Each number is 128 + 32 x the weight over its row's rms, rounded and kept within 0 to 255. Layers, rows and columns count from 0. Numbers have three digits each. The size before them is the row's rms in percent of the matrix's.

# layer 5 MLP up, 1280x320, rms 0.0396, rows 1117-1188, columns 192-255
101:102100115043150139143105101120190149136082116109113161161110201168112181141107109072158141165162095144121105126166183190171139108105104176086100082101127128143153134117136147075156141139152138
098:149092164140163181131100100139134149148154104108092122110124140195123146124116156109100117123151113095122057140101110114157096159116074116143125088155194116109159102117067096110141159116133132
101:221114131090159180112178121138085135094158116168131141127160098182131113176118089109080114135186162179108150178117181120136189101188117146173151159134124149131107134086140161067123155149076082
092:139152134168144129099141159193156095072114130160105119132142147192116118180136166153117148073052173181159157131115128163178134093175099160120090149150131109107132106151140121213116172117121079
101:135162091102140099161120076094095068107081120116102118143135106126127120072100137109166108168131154120156105090131110144145101121102122163191139138158064116158127134146077094120148118069069173
099:099107131076095134162146132107113091079153130164116106078159105153134144112142123066108107200117136185141159125113151195157117169115127110098124107105077166149103131123108212068163155142132112
102:106112168091126106101141121063127164137076085104125177112187113126124095104140142131129113114098148167105107049098124146149103163081093107171109127133098159101166111123093153161138175120177127
103:104113120153129150118086083174118061182120096095149133106110172105161095180100209113193126113093115162118160176128106087090116127125213147120120108129133148198167111130146146181151105135180169
096:152116166112105108161166111147121133154181084079179163089128173096158130172168161126132104112127151156100186098138131153112168084120117151148134114134075147145144136091152103168158097133136183
094:145137164184077133121128151147100162137168156066106147151195136075135161087098120122127117089132156133190160108119086161118098103168152160158170127122127129082106146118074110060171063125126109
091:174137129145071117207080155152089165127109104128095193133093078104107194109137087114141112127101094073146097113141084141181102163052155116129194135150162125128134128150137127124169075141115099
098:066138148159092136097057100061185148166103156071139147155155168094111162145092138124131105150202101192115147095136123114164065080148174126123140101105114147150071097111163118132160116137177089
094:108144131086145108143015134137155129128126121064113156157097085087094123133090121147160159189130169126108188113128149092125185142178149094083154115202118080091163057099117121130150144125100095
099:137161149095106096171076092117147093068065092153106084114098168113134201103139134116185166138130114083061159151103125116128091174127142127045105137097131105069125152108094190113131158079088121
104:184109092153120131158125149195109133146088208129136088140075113178159080144165120203089055112103035113095182144121080091149160065111099135127128163134132160121136124136179116065167122148120160
105:121169113212199098134097101066103163091109082123129141103122147110163170123130083090157141139096132126092178104125111070127142164239164186063135185104159102101116106109150176135161163158111200
105:138117104158118076116179149132119139096200225172104172101173074144104126152105049204140131159100111090118154108164124080133135099092123155124090189189090144097137159153118146145130117121091140
099:140173160185133146137100108122130123187108076155137070103153163090129076133109146083157115103163141121213123111140084111115148103105123151092125171071182105117145150160173106142150150077137167
097:161136137173104136120085097106126142059141122150102069132134140155122125138137155146178101160138121197079120087130107166162154159143106154114066143143066165160200099118167142150166136130079200
093:092140172106167173135165179141122150092130109127121158114138147119155092083154123116160155149137149110053172113132069143111100178146121066158149037142134135163078102094123144099132149143107080
102:150096194149137119091105100199118054139124152113097104120176166190122116157119121133146119119131127132113143154122145122147140079131130190137135147140107057138091129169162146076100122138098096
100:073143129109152117156150106132182096099129168140144185097108151134155155116168168080154127146136186113199118136180067119169070080160126154177137153081115141075142103103121191136131171177089143
094:100092120104108107113199087147109159116088055123159117140117146156157121105159135149163094129194105110134089121128113139119138108158128143117139111126130125133128095107185130130127081118145152
099:123136159092058169134139094108130120145160097116090134030109134172141139107124205063110190143119135125140145164154061112131147047114168133125161094152152149102144140174159125097103147146106078
103:065104156126121157092094108119185136183080144124157098076091151102172136161141137104111106144167149134155086097123138175137176140156203129142096151205144091152139118073160113167095140083156105
104:116139137114076147114088131152117148128117162165158180126151138073176148189119114131099134103181158137187156132093133111159127153130050143101163139115109112139090111126112143142104161128159096
101:123109122172134106117093165171110124076133070105114099167193139086107155125114131146126123098165139184096125145176165180096058097154113026104108206166106088126088168125090161136139149121157141
106:105123104145162165133090082137114127160118101184142087144188128136148061036081128105156091128070193131131099108130116097122183119121115076121115174108106084103104133135114129095167104129089193
099:120141180112130093123119116132099156131149103123130163149106145144135113132076106085129122126109062177104088134131119117159135091182177126078143138110147121168141163156098136062135173089122155
108:151124051141165146109128090092067066056121107126174155126096089110133112121160110075120078139089060102157050092121131200091102138159112126084147126144106164113062148098129103090143141176159179
097:114091140150132147106143146157109084112093090151159210118120069159149150112147139127098186149102144104081126148158090145138097129177119131131099151130120102132136076136162089135169175143093069
100:102088141106148140166154177085167056121126122128095145099151146147142108104193142133120137116061152152153118158158119080039142146124203131123136140135155127112125121147176127132145128165168184
105:113134165146164104123137118167156121096096168126093137143168112161121146041120102148144129159145141108173109075109135136096155133073188139152118184138095092188148160172166110105133153172124127
099:074096124168157179090114135140123137175131104064108120101117202101147149152150136139142094149118163144177156126133142064138169121162117107079147141136134073136177126094128076121143145078120091
102:087152132164110116137147100092152104155154126163098135147183177140062135112117145148124150090161139145071171152167122114101139171093141141129117111110112105191105153144175091101135179184128190
100:136175085143122079068143106154099188109130196088147141127097107105165131136136135155104114142127116124107119118145123159201147081128119145164125098224097124185134114125161223127112145140103169
097:154100053132142137122118164134165084156090097138141110133184105190140117102071093146148135135134158148092101082191095065123093129142131172170079077168100133111131160093181154163105107135124106
099:148122130099139121119104146135107149122132108127140146169069140133107138141087133163128154120138160127155172155070132163104065086084078127109106139147094127173085165094191120148123097151097135
103:155108099082175126174099147145097136086123160092121136102128139046113127150144129123131126139162087128120150066140160107141128140100077124091144158131150099145165104067110127099181052155137139
105:108072087146137100148120123087164135062099158112073186159128146116138122163190081169146130158106086119134156135100111088116141145153080178125176123127109126102099095110168102095145145205120108
097:104119161137145112108078080168113152106131186142114159154132183119160149127153116147186067150065162136166176157090099083188145131159090106143101139127134185135122158155156127150129196166151128
103:115174095118156119169116065154096118159153112149127151148105123144142109129109153139122104104095095134096115164093135143115128111129076097123116157142139135080142115090136104079137111162104105
107:121178111137121075157126108166091186067147146102128159131136168195150164132082116142158157121141186165119104186060115111093193153132132138128116171144092143077120167149087059125117155080120095
097:153090222178169147064105166134031157100172133155137166126155114149094145092176126098170195119131115086094113115133128177152126152122149171125107159127092165090117101155118128106147113122131116
107:103102193125148115184158113120082179136155110176139129122185124097100095114134162154124135159122162130137210068116110152159136140108124127143140135155163071069159155196156062117146131115079166
097:106127161156142131126130077095121085144127175074135107118067115082178109088119134060134139178142145128146138138152113120148180186136113161165091091116126116151116051089130121136137103087111114
106:145113063137111140065159122117132152135140142159122101151114124165098144100117190115069128119131116188105170119084153133170160087122141164140177096141117147174080088106120148121123152121142104
101:141163166066108162137156134085141123089114129116090095117140119149111100150145117080120124182120126138154089158111205112127095094157163091139142134144109125149213083122123133107087091104079137
104:130128171098124132105143088165123123108110080169144160166116135136094168056138077128129151094119121106116122051153095121107110083159073169164131101093155119177202111130109176134145078131113089
093:146124133134179148080103097157170127121151122152136107102075156100133137141095096144178108105123124100141158115132126116094125116159111137110122151139087093158080108128156118102133130125105184
103:082169125158102123124079091159173123110099139079141113132099112099152160131171100120133112146095102137147178082141130140082148095158139113059108206145180151108057068193126126130117144124167130
104:078135148154170130110163110087122200048133084153121131121157142137164088127152125167193113063063192146105103033172097125160123136105111188051086120153111112096135111152110140156050154095130142
097:116148153124114115092124050097128157174133232048161101155140101115119101113132130142089117071138100021119103176116142135085164115093153172091078114146111130140090121133125123130084099164126160
098:092148156135141116087084164113106159163076094091141139048186110088099109125181101125100110131117138158129141145125120160138137084122101134160154120120163121177107101120163220124148148183144191
106:082114079137128139135163152145114115111094081140111125099135128177189127152123111166156104124136103154145158151130085090149109077172203161129112116097111144091136154092149062091144152131071121
101:139128170097074172119121087132082144098092136169158114127061114145118139113142101149192142114094135141129099076133081202182090175090108161099174107131092130153183133136174105120143133101193135
095:144150144129085153125130137123141109113130133115138136126167126146109141126130121122160115195125104059122086159118113171091132172118106136107204139100157162141144097198203139122102169152114158
098:117138132122125180160081129124119152106149070105114136131140106173105194144075104149157125139117071163110151141064078070194140101163155143088166011085140105129145084104194156150124133157151146
099:126143183095117107106126154118158144156102040168132159094141119097153162147170146156159137094132141089126102163116169086111147144147127098113144161108131104107127136177097139137181086085151141
105:100073120136120105141158159140171097120187164148116079151106147117141119140137140093092138128136106073163192089138080117181120068122141084083119127094134145085159088098180157139133081105109133
098:119121138130112114157120095137145124119179122111107140110126138146078129097151126088120173052136116229173136069096092185132107093123143132173121122123187064064129127114135117113102138124116134
100:094112088116162081174138102203209087097167169138146217110132080108158118147127159147146132138101156095083138101079145142152151098083103117116170120136175153133162112088150181164127212154160128
101:140140143179127100181160157150043133134110086126045130081043118074148095087129178075106141096174103119126121141150194222058076089113074129157104134183139082114162173134104088190139099120104145
101:122154088148135132150135071110153115082151109071146092107151159126158135089084129178154140100131131110047186139143147164090148129164144088146133127149124147159131130142125144153173141151123168
098:099144159105104128124092143110170133138106178160071084146091151118179083095096085137161106164070126090115158177141130148056165113123115129152107104143103093176138151125142093105156213147073103
099:111139155108080124062130140072121174154153166152107104102174139124116163119121157105187122127096082190130100144102134133125128123025149092122137159160152158154106111131136115113107171146131102
101:132107134068155133122133173151080085154122115131091113116153150169160193118082181139190136136142158129097128133109177136072128073097108155146139168111085128117146083112111163161158122096146173
099:141114153119129124155104140124136158147139193111117092084162068136037116082120124165133110117165091070058149151156118065161146163102103089120169184155119119080125158151106226121044120101181109
103:091155129209164154071100116239154144125108182127117185164148137140126137118089128083113125124076150199151121150197120144112192140153133152138123117128116152120071136120151140143115117176137110
101:140183119121103150157109136165113167148121098113084105192126120094098188141139134092084128171119145096107111171100134113118125075120190152140154157137184116147137110134164140116143184127119123
102:125124133127148088116112124078140135119058118153131096104133127109136142136151149137125164148110112143093064121167172142132129168136124108127102122129203115142146165076126164119098150138254148
102:130125144154110154133111087205159123119165139069154098099155135127106153125182186075120176153153063126121131133157098152086130112082067092125114124113152143118127226089094132111138173093115098
# layer 5 MLP down (transposed), 1280x320, rms 0.0396, rows 1117-1187, columns 192-255
095:169171071156119150140161140130131131148139106120069131072124110219104170160139129152132133109133104078097117099154155199157119073141138137080116121175134141145147119177078128131133093140074105
098:119134115122118139094107128041129106128105170145162112128147109150169106067170115126137130113110123139147188100108126165081067133169173181194101067083096164155158141101169135138230210183124148
099:159135121120170150114116100146122072111134114168139150069137092166114108152103099103116143166130163163114134103083149076101147063192133110097113208104098126086095164146127098103120085107116072
093:097161133139167091154109133127120132127108151187107083180180132131127158146069111119126197102101106105046145116110139124128121178101135173144137086109136149177112091173133122109150113092130128
100:122119108078137123109146138150166101098111068173112117088143130088176127115207179125128182124139206101093124135119097167070111134100126070133195121143165126137121136103115168146125115112083103
102:117140091121153141116126145063122148180195158099175089118104125145133125108185111126110221131115117150105123101138159073179071137158069170101092096079195129133128097147124145115126072160182162
102:139146156126143193114091157138133137145117109173098217142139151098095132149126121099100081141190107141095143143096134138129183125107156107132098109083211127166108108106139129140123121077162080
101:151175090124180143114175136136132156142065150174105101092148134146115069126133125143113050168083056169152121053140162149086167101104106125151118138112170139161119167141129104135127157046127141
097:169141146040111100068148136093146127169117147157156138116132101163120162114149176136167145123117066121109085175122142127166168097125068136097141168083148168174102098120147097103129147161113149
093:096152154137182074111108078117119047118139128145103130162162129165130129107140148131139214180167131113113143104107177166111138141099101142143182120102124141169148112180165114141172130126124079
095:122126141142172090144187116104161116053125155214104089075175177120122165107102156125160123147114138127150097147091185142150111107153109091100127095111127143101153129105114112144125145177078106
101:124130156181134128139119108124094100127133160129104125157142128117131188168130141137125084116144149105114115161149140092136140075087083185098047124102098169109144043152173135088129159120134169
094:130095154103104100132162147108123178116141157098094087156120083086174103094052123123165168041108193104130179126123166140159073068106103138207130134157186141163139156150122181107106113153176156
099:157134136106181069115161107137094073175129148155136123160138130115156152151041182121126062096152099155072101092136200090139052127153134194086096108146153151190142092118085148136065119114145123
102:178124102156122110099063142122123141139179138131148142161112105168118053094100143129151136149125093175109127155135107121169150157144193196107113086091119140088110078086158181100188163119121164
104:187130107179129094125068176062150190096082135148129129100138141134077126110135112110139115107131120151127109141168113156114147145128133099105204127119166116130129071127166148119183200124127092
102:073106146137074082132146178106151119146211169088093086117130100118178092179147142142144139094078152156123082142107120152160171139119148129126158114166156088100199125133122132123149166136133156
098:117097104133092170147109100134113167132100097150224111192115145173179107116134147163132180129088114143137079177082108158100085102158122154193131167168165104129084189160145161187142116132132136
097:093088141111123186130144118131106142154140145161054101118176144161114185092126098164166133132108070154155136114131124153192141097131112137172158137136109112122126180108130189164105112109120165
099:150097137203152164086101158102110161062130106081131091127110204118211143084120151117107130132113108169127143185164185142157093123102108128144134203130129078107138113130081144124108109128150140
103:129107169135144108072083079098082123151122123172102154139145153184075154138134129136152133074106118081046162181104065112142172088123114088043118170116132146115115151177126196114074108120108163
099:075140125124149096144155189184089115149131112179145136154084160145168117111091102144172162159138064180115114097072160116170107212118151114203146086156110133090170104118136121104138164125125130
095:115078145123153091139163117096144149150134126157085190115088117141161185148148165148140114139096091115128208178199193135083124153119115115089199138170126132058117159165049135151080125154164144
096:163154123138092139181149115143137144107097181117139146101137102142096157115131127213175097130134071148106140094091123167103045109111154155137153139143131112100133084141071114159147107147084108
104:158116142138126062085084162077142126154112113124116119143163165087157106150116107174144129144128097115150112124085095131150154118123196121129169091138201081173109090133161101104151149150107150
099:160082123121085095132133152153145159140165156122130122138170149098126134183087138164151121141182177111169036190133123178095079100109161100124153070124123153126115154135112177127070141141144117
097:087131135154092062056170165159075096179094088179126139108138178090147081179134105117143128134129138129100195147129149100112109177105133147129150183133129073088074038141130159106093144094088114
103:168092135127109083113097103087082095090107132150103097187143171171073111067166138109119125175092150180159165161098134125142160093038151161098130178130128111112132091124162173098130101077097177
098:109188141175109159155121130151078098126155119112173178100157154158159141155172137124178165083143106177154136223113169155132107112090061179149157074143173103153173156120092109120149139154097138
107:094132138129139102124140129150147074117126143146178175124134107147105140113128119128140103108176085158162096093151118152159155094191147154128080121190144146062131151154099117089132141156155090
101:077139140098084135104096090154148137151110127132166109096133201132129088160129132044116146102149111158127175214095087158163112108120146137160128152135125119144131122106119162137128113193060129
098:159149087146162150146114125104153060151151121105192135076147107129114072116119169138169097110142128112150154121160150088106133140090147107168141087159124106162093119106166148067067115148145137
104:108167101122090121138178104117110139110110125130136150218105148131083127152141130134134129134075131127185072096129190060090152160123118157126049157169180097125177081161128138079119085168112142
100:106105092111132139075074058130138139093170138122116104081088192064159130092141104089144147197167167187118125116071098223111159091144068071136105119169175103057139124088165124145132104119153168
102:101189135147075126167110170138146171135170139063173136009128128119115146133124196123133168116103122072126147116127123112134143142078187118138126124102114164153131129141148163155159173197126157
102:143164146129166138191152140137181122132119120103105138092141135181102133124106148127128106098214130139128089068189135117108093106156155155097158137122088128091125134191105133113126099144101149
095:102145094121107124111126157088110124047162089172167111155108096153169139099127174098146104137056131088132092111083113109099193172052126118106139095124158088107148123097180146081121127079112128
098:185098113126120085195062088148100147112071147125185137102146074128136189153146125164147133098121117118120081183137156131102109107113096078038057086124144061093123103164124129130110112125171189
107:135148125129166121118146128095102103129120091205079112194165094148119135137144168106080127099121111132124087123130179190133192138099177080156143124130156098156160121127159101119158143113125094
102:109157116102088091101127146138171150109116132125130112204153128156159105162122077181151129147116119134155144143163113070068135166153117184119138088142126066073172058105108144120127194148180113
096:030150102143142098112127120126142135181131116111162119116115079064139078111096148179098106232088158163148138160108058088110186105150120097084161138123165096161133130154126124090179106152085119
102:135113135119156093128101094094145105134157137131123127160114101121145124122128120135094160110118062116181047121163080120122129118111122113168164086090112144096126173102148123074186159114155139
107:143145034096106083131154094155139152120171143074124149094172152138143142116151090121139104153142183114080136093121113110147109097139068174170113132171107133152095108102113156158101173081119129
099:082131222131140132139100120136166139122108146111119097127147100175113098134120094144113123127135095115170137096113129122138185107125112136164178115071149120139107168106116063160112130170104105
106:119133128110097139228110152120125118145114100118097077178179141093197095187141166074182138161170186129119170166119134131160098116212060145127154109125128110142103155220079100116143165085084149
095:114183089170104062118163121086147171132118130114133112059130214221145147127173140186100173064130135131093091115103150151139034098134096099123153089184145118110120160075107153230122119193114094
102:187143054134130151062137093184072160113166097125147164123143129119087137153136067135126152086117109159149120193171104145127174050099122171124115119130181078122158166062142129091136071152060105
101:109185104073153154130121147123094134139138102142142142168100157131116078156175148038133165155116099111171098080133189143129121120179146105082133128159086144122116189092156126142119064136067112
102:158110196144126138150120102162154132121188092068087152155118129086096197101114174093162160151198163138064163059132111136159134092088124135150121135121152081115120152094123151123145099085164065
094:143126155099153140204099174133150072129184118121168131162109166148140165120095161072088105082132120105129096164148093173136114092135085109156142150166113160112161155165182094121150111102156084
106:084090113148127137130135101112155128148132107107144160146120105070145141105114130216170077130157137110164137084140112120136119155154142099060100112129134066150123150129186086146151097109137119
097:133129114119143153141112095132126205091129124100112205190165091107061153076098123125147189112132114133154073076186080174109105133146132168102097124161105151077101134117097112128183187131124146
099:119096075161141109154121135144104167076081133162182100128136152152174135138140142134176092137162121163126121056168145093134205123167123108059133117080098144142109108194211156182095091105119112
094:076106171182091063149184189109123140164119193161130141120171138087081063148179143146141095126148110163146121136133125191179116135107140130091177087153145106090079154084062145103128095135111109
103:070096143157146135039152120141127121083131149143161090093083163111139117130130081127184089150127111137126142145108162155136080162136172114187152167154156185136099115119129065110098136114098104
101:101141120123088114054108151100176154141091150185131110130145093126122110139122066187103040129118193168167082149129128133200139114132129152118102155143123151185098094159131110129138158152171148
098:194154103145110083093151124113161112105114107129131156121142116181129152120074079109115173150115102140119134103138143132145109132094153148156154078110118136127087123168130111107080165192165151
100:158133114100094133201112069116081123087101097117108094177096145146130198088116102130106148078119114107102102065090135095161183135170172050149143133112156154119118099087170087111096118089161132
099:095194073089192075121141108170172138170123164113110202149175108093088130158168157130162141088133140119168169140138135156115122084156116118060114122160098164097066101146091155116115185154070148
106:104151117169157123160090095157137120102194109182104088088144169075135104135123140198116128114122084127166178088105060147169117099062155100183155125184119121208110105130135159091201134148102121
094:128112130177131125138139112096117105131188109154114163086063119111054103137116099140132136155079136125113151078191182079102110196139174128077151164152085105127119115117112120172141082129158109
101:169186117146202092117123118161112107093103109115150141121166114126075112223148119083122098108116132132089130091134150081140177101106156149170118119171144163143140127092154174114095150176214130
099:146113117144146101089122107122184133161101167114099122103106150126141163116126078110116121132158181095133100093077107126118093136133121046139147169185134106122132137090103138193140161082069135
099:126196082142135155150100129153125121101163140120090061153139150163137106142116094114086101097170157166121171159089161141151091156160181091125122066152098117104111155163134138161147162164095176
096:123176124071078134070147130177139109096172121157152164119077149113121065144151101155100145113125177149127194066153123088132134116094182124143142148101145138134135130054062139112124075140149148
103:096146157107117113163114113120132060085142110095181153136158123149097099099149175147177167159077086116146157168069116111099153128104165127113086108137144117098154194149160139090145153135177098
098:094165169070160181088062133177063108129097154090100128081082147138052111154123116149112082173130093155142101115141081107098155123153145103138165197152139100133099123121092132104123165099125136
099:143055098100109129112135159097101131165152105113111077138180143209169116088151113158158161133151171124069112149147105117103132144120155173133189106157148161171149144065079182149158125147112083
099:099119133218144135139127103149091134137185137158144166100131109136126122159130145115127118148110113120155121136134168148128143174198076146103196169094130111137158090104153155116135130130166073
103:097113096128093106128143087184099177181146121133102111114110204146144115135110151112100115187159115153122083154056144148125138116119145150079128105166124077158080176116138116087117175085076153
100:129196141112155090138112137108161141154137125111169162175122114143120068087129140209068083174164108129090172203116097093148150142151131153139126110176126146138128124181142108155105159117142109
# layer 5 MLP gate, 1280x320, rms 0.0396, rows 1118-1188, columns 192-255
099:178129113158111162131079137117165139161149146119169101140151076135120143151112090158088065137109170151124111111070167111091120184128135150096154090109218165100167162153127160085127160135112182
104:110191132184143107086137143182154088183156156152128132126115142139157109165098100072139094132097141149137081067144112087142121168149134113165080111112093187175086098096149079128135116087089089
092:124182126118099133095122163169189113133088185149106171180155103099118115106089123046115096154126161142099136131104098094181100111071130101104114131173092121107087146164130111070078125103138172
106:122118083171188101136193146092124193139148082046150046122117160090075081105136114133161168132152062160128075105141145095102145103121068099142141123137189091164157055104128117098090111121144072
098:154154194108119127108097157137059110130097148102165113140161129081088137102146104168158107068147101132142138116110079164088142142083146197148178137126148163127153125131148117129170151134121169
105:139141064098154098110176155113120163095184154194074104112126128085143155169147109111135129100135045197108137188147141119139191163180103099069085070103159129138115155098081103132140192098099109
102:107053155114139113155185143109139110148135106166141116109102161100118176123119171050159173123131170190096147153101123142176094184126161139082214098112096133167090123147178112129141168193101098
099:138103143116151181107128141203147162129133138169195074116122134151160134146098102170139143141123150130152171113143137131178118163103119080209117195143099085108071132093145065169111190147100093
097:156193124116187152091173147151151133176104111149111134180152134147149144116118167097130102153144179144132188120161119119079138087108131164167169130130101130155141142142112138109158104175143084
090:098054105154145169085112104146128126166151136086109103134099127108143176137097147128130151114135117153140139161106128165139123094132168091151088187173119150131154107160110126154163115139153110
103:070148120111139152066185101125125143141142135108062194139114150086056131152122113100193102132155119112148067112119087166167080133122175143085120098071143136127137056090131130047107140095151175
091:106087081154133091111184102123180150128089206116054101195166111137170046155113163128086100164152139113127152123094097134102174141099127080165104134103140110095150127155103122151122088049090114
102:183138108169147149125181117116095137162126097169085116135127139106067156136122122155123105151165106140043071126133063091127184096107173194121114148113168086186091108078088146136162133108078136
102:144118112125138134133101203168072152154132111125153090146110095114074098107167090173119129089112091142121181166113154097106168173163158147160097161159109184143131123155098108142119119207128149
103:159111081136149126152160103174128107159116192101083124186132072153171172128113137182146092126185126177185123122124085161139156167039107143127173117182116132140211142145074058169141089105099145
104:112192133148114118076127118132108155159178134097077117106149062089124156112124090141185122100113149101121143124163070093137118135139094085118127161166108164128173102167103125160157107128108111
102:115128170132107131094091172113146163149128151160122154105135137098079125065172103134195086103144087098161098152150104158138138108100117088076147151157088118146132148122133144095165113139139169
094:179126138102164141048115126085079127121144089180122123107172083054165110113117153106134132112127143107107145122069132163153109119189091135106131096091178131073140126109120109099132151146156088
113:148122133144127150135156082131120114191120133116144164193121086126041137143095109122107150143144128090167112096190078149117173116124128157145089092160167157159129158147111154119157140137167088
102:088081094125133138150122142162157107169120094171100119140079146123131116118125088189176114192126095115151155135165078070076154123093096085157109117145134112169146069132187157205095094133120127
097:152164079155072118115100169137139197096149101187083126139110164168140174094164132143166107095182153123133199117162085159145094151111150119136148140162083129095102113166104189094108089138138214
095:094187120104162127137148124173139104112064091112133158138138146111136149068119102163117160078118115097172115094164170124146177136150101143142110120179158118147151155074110083144140159147105136
095:160088118139162096128100166110157142125153124168101170147114104097115143153120180141164090061100132091167117152129174155145107141206090145104102073120152193103117146122084089111147107112133149
102:100139173143122151152142139106145159158093081133103103150099119082153144183138142116123190106110126160151112148144144110130133069098154134120176153148145108119158166140112112079129105117082113
104:117169118179128150114148119112121113075160148143072146139064151149142093124208139160099176141108063109128106126133113136135129160090065104147117131139135118106163105195156124099074154180136101
103:139103136146137100129163102092168118122126166133067130157097123139161082079105133094110148153098085184161142094135134121142116130134107131162097131145131055077151096119126133130076192077067137
098:160155132191041081103120121075104066160193147086105183210114132125110128141130126182133119126110158218072128163207143085067148156154171143161104116117101135128199097109127154159114084052154150
097:143151107116115144169046133169152139108155113144135102123084118135103080104166139151181103142094117156143122101122096088178115169140141197127149156123188116146144153146100097102147149081074121
107:083175100181171095183162105159111067057100091137115178137069183142157095137132172130093168142182152077132119071234098104138126126096099079134132154110194106130090126120149179106067114137138088
101:155147093169086115180150127152117125088116074151106133119108099153125140124182183114048156106138134137142134137092124145105178122169103175194116136174118077118081146151150150111130148121118053
102:104108147118108136101111097175094069070139180100171053105134137146095135104215184126136119099138187133121165144194083160158119132109093112132115103075084137095112091105157138146149105091136182
119:113103137100128122161137154151144151152122106106126121121113150131122103072114067147122159156112134162126130066160122167108106117138166107151153150157128036193149186135094105157113218143107148
099:093158079107134074087144079078097112143165120147076123129116143097098123145073112147161127115092124101131123145132197072101169123123186070089145104189120122095168135140133194132115091072098103
105:124171141168095098126150136134102081114133141156086127096069122136092100123106111100045098106127097162167119121183155110087115117154133124157117092145081163144141047138121151136129178202104093
098:098131086106129133121079188131166138175140175111129078126125185088040127157136155161138197162143131090140150112074114175146108174077132163133138103149116097151216097139110088115071089110098080
098:093116214171149141097100119133107140129127150081162098194144134119094144179135160124140085076193146168165140130162093103088114107129093160143115090110167140115120110088146082140134151082085100
102:129200136164092149097117137098152127153130132163064113110127156115182091152088143170120195171088145156167098101140107136127123159133122092140179160141140109168130144059109109155101124138093140
098:084130082150129142104174124115155121177168168086114141112075106088171159150106116139105132113192065124150102133152063138101156115137148139137111114183172083137130160145161162141190179083117117
101:133116168146138121159157118078150161171086100144112166089127111221163191100108130123127168120123101159131201135168113130146168134119154119206180142148152122142141117098135139122194104103092128
098:125154137102129120143119162128133195073118156176116138099139084161112077136164131085169084094158116213177114182156133132132100084152191107068144086149116101126083104183138139080159180101105131
105:137110137091088124140138115200152107140141087097137129138098142104153143122084138105134136120094144153133155148122172151132146155169135101106075132134111167119137099085177125132152147129073124
111:116122096167092120142149150103120147159181143140129088123199084124126148103113142150117073096127187088187098066097147099143158144115170185092141122117148102152078110148133101196171133174133092
100:063058136159128116150169128191128085184160184112129168128153152128089185080156139093108155106120113109153095199157112217147074169123106125130097123144158186153168164162089174122109150176128112
102:190127094062094069113120133124163056126117164200051123093108106096163143097143162160135111126097151122136109133104122129180114110110118159093094152148125134124153139085083088177183138120142110
091:145107098177107116119141194116138142128117111088075083128127152129103106159103130122143147177143144187128110094123152130086123104165119123123109085132114117116148153076104119126097124109118115
105:189117095149079115160099135124200120110121074148086169137108177102167101095124098095177070104152098135141090181126037169194130096180135132051132145182119171091097108109182078096134088180127097
101:167132131125115079177116115192156152127112173179165095146144213146092112124114098109124102124164106116095082171104088176107151106091135120108119074118152150139132119084155128133070159103086112
104:113123153104146148154163152119109109147113166214175109153088136194153109088087156109101083126194122122120102099078124120129095164108140119118105153113104100125110123130176132168111176157118101
089:119146094121134161171135127147124138146183133146168113153145156129105174118102155058118081163120139110177098120093133178100171133153211135097098096131137090120121065183159125124155125178160144
098:140081141145131144094156137152058100109075094171128118166085181155130139147120079126117137249145164131054162128125157123125165148111147123172146173128132166132137109177138078124072113120134143
102:061142159153136117115167127074112065133099103123146108075160119146183149083155147161160072102167108161128127138126135137119142138136107112170132113125093156105123152147109114112099111108110077
099:090124088150114103154146119167104125127167149129128113111068143149107122168148145179136156183161206086142092088117134175099146066106118125049135098111103117160172166087113110173114123147067086
100:138167116192145138148096143141141093105138107112108136115158165102134146144147108043070163111116087101187159158167146133083169128146116107103194137126218142173110157135110133130089091159070099
103:109145165146123170133125124123077151098149189125105132167151114075119128150158123127126145155078153127129133087159114182120167205144049040128152115119105165167105127140102116193160163089172083
100:150113117182098150155120155136111065080168153104119102092167198095194150072138158093129150125119076115140133130125079110111145130129120111100110087069133109133146123118089115152094138126060110
096:117104126164059077146143116105067128099125112126130132168126079155136143132149102118142121099158083080122082119133091103105119160154142091115128166089171127165136182118068130089189149079195136
095:114148118134164128094122164140121069135141116118044101088120092145117105143214054134110092100126136209123064114203137075068102126137110145136181104144151154127141120147083116129166141143112106
100:188117144093097085178110125099122079067148161125141121123072136103120130190172143103135156097135119165089122079114088116119119146138112091101139068158153151111147099140170124128131090095097087
103:144132165110151090126136130142157133138123105165176094116118079164162132111114069071109171092148115094139171157118171174148148133144163201126146157105108100166220136173126171108111113107155092
097:125123126169087092095149122150181155114106143110146106116193200122120118102096126116139073056092128164132128135187132150143153064160108081118146075112108117110109164118148145156108137067119116
104:063128130111154125118123105191151131125133157188095094122164169177169036118115123104138133158103164130132107132116110142118173083094156077158155157110133130139155131101115122105170088135155105
098:070099151068151124094070151102080136072182146144166146148163122107102085091141118152127103162111127098112133073110173139157213116144163146100145084138044102117106094108200059124119079061160128
102:153144126180118097144108163135100161105163119147141159141133140147131075109135091137105140110149082080128137096112086135107106169165062176095111108103190121169139116156118146102148160109119125
103:196147073132120121085143142134158119080117124119128099054155040122132157122089133193189119093118165197099105120156125112170131102111145114128100086144046166134130169092149124104096135142133112
097:121136107102125140136101115129107136116142110120123125151151130112098058139134093162163133130112116139175101189124151127095166139069154116132115105122163089167084135134131061125113184148075096
099:145174121160123157152124129093129124090113124176143087111145140132178119175147148134087100089068112101125155105068189102124139111130117119155101070136155136153070177111156165069095134149103107
097:172162147161158126183093061138150093110159156140163116134139117115122134095131146179135056060161172138090099080153109145137190142098105097054160187158155117054166143174173166153123133133124125
100:146138096150126084078119128154143134189106110201101123103158144109136111093115121145091169111111121199131115132159170148132182144121074118178102168177171118141096082112123112129129073223151091
100:163179115127101174123151118145123138117180189089139167091128068138149040161114101137121126143171126142156131084118083212145082076123139159111128160066093113142135182119155102109150191129081098
102:157186120144122132152118164130077086123101077100115135174134130120150164119135122120145072157125125081102109124108153087163161146129112139214166112096151113133136113130130125058138080149085079
106:116151163106175090112111139099115158182142156176127144118128160119145106200119160086103113148150137135169108143128129152142171127126094139030107188153173139128128101075097015114119170113095070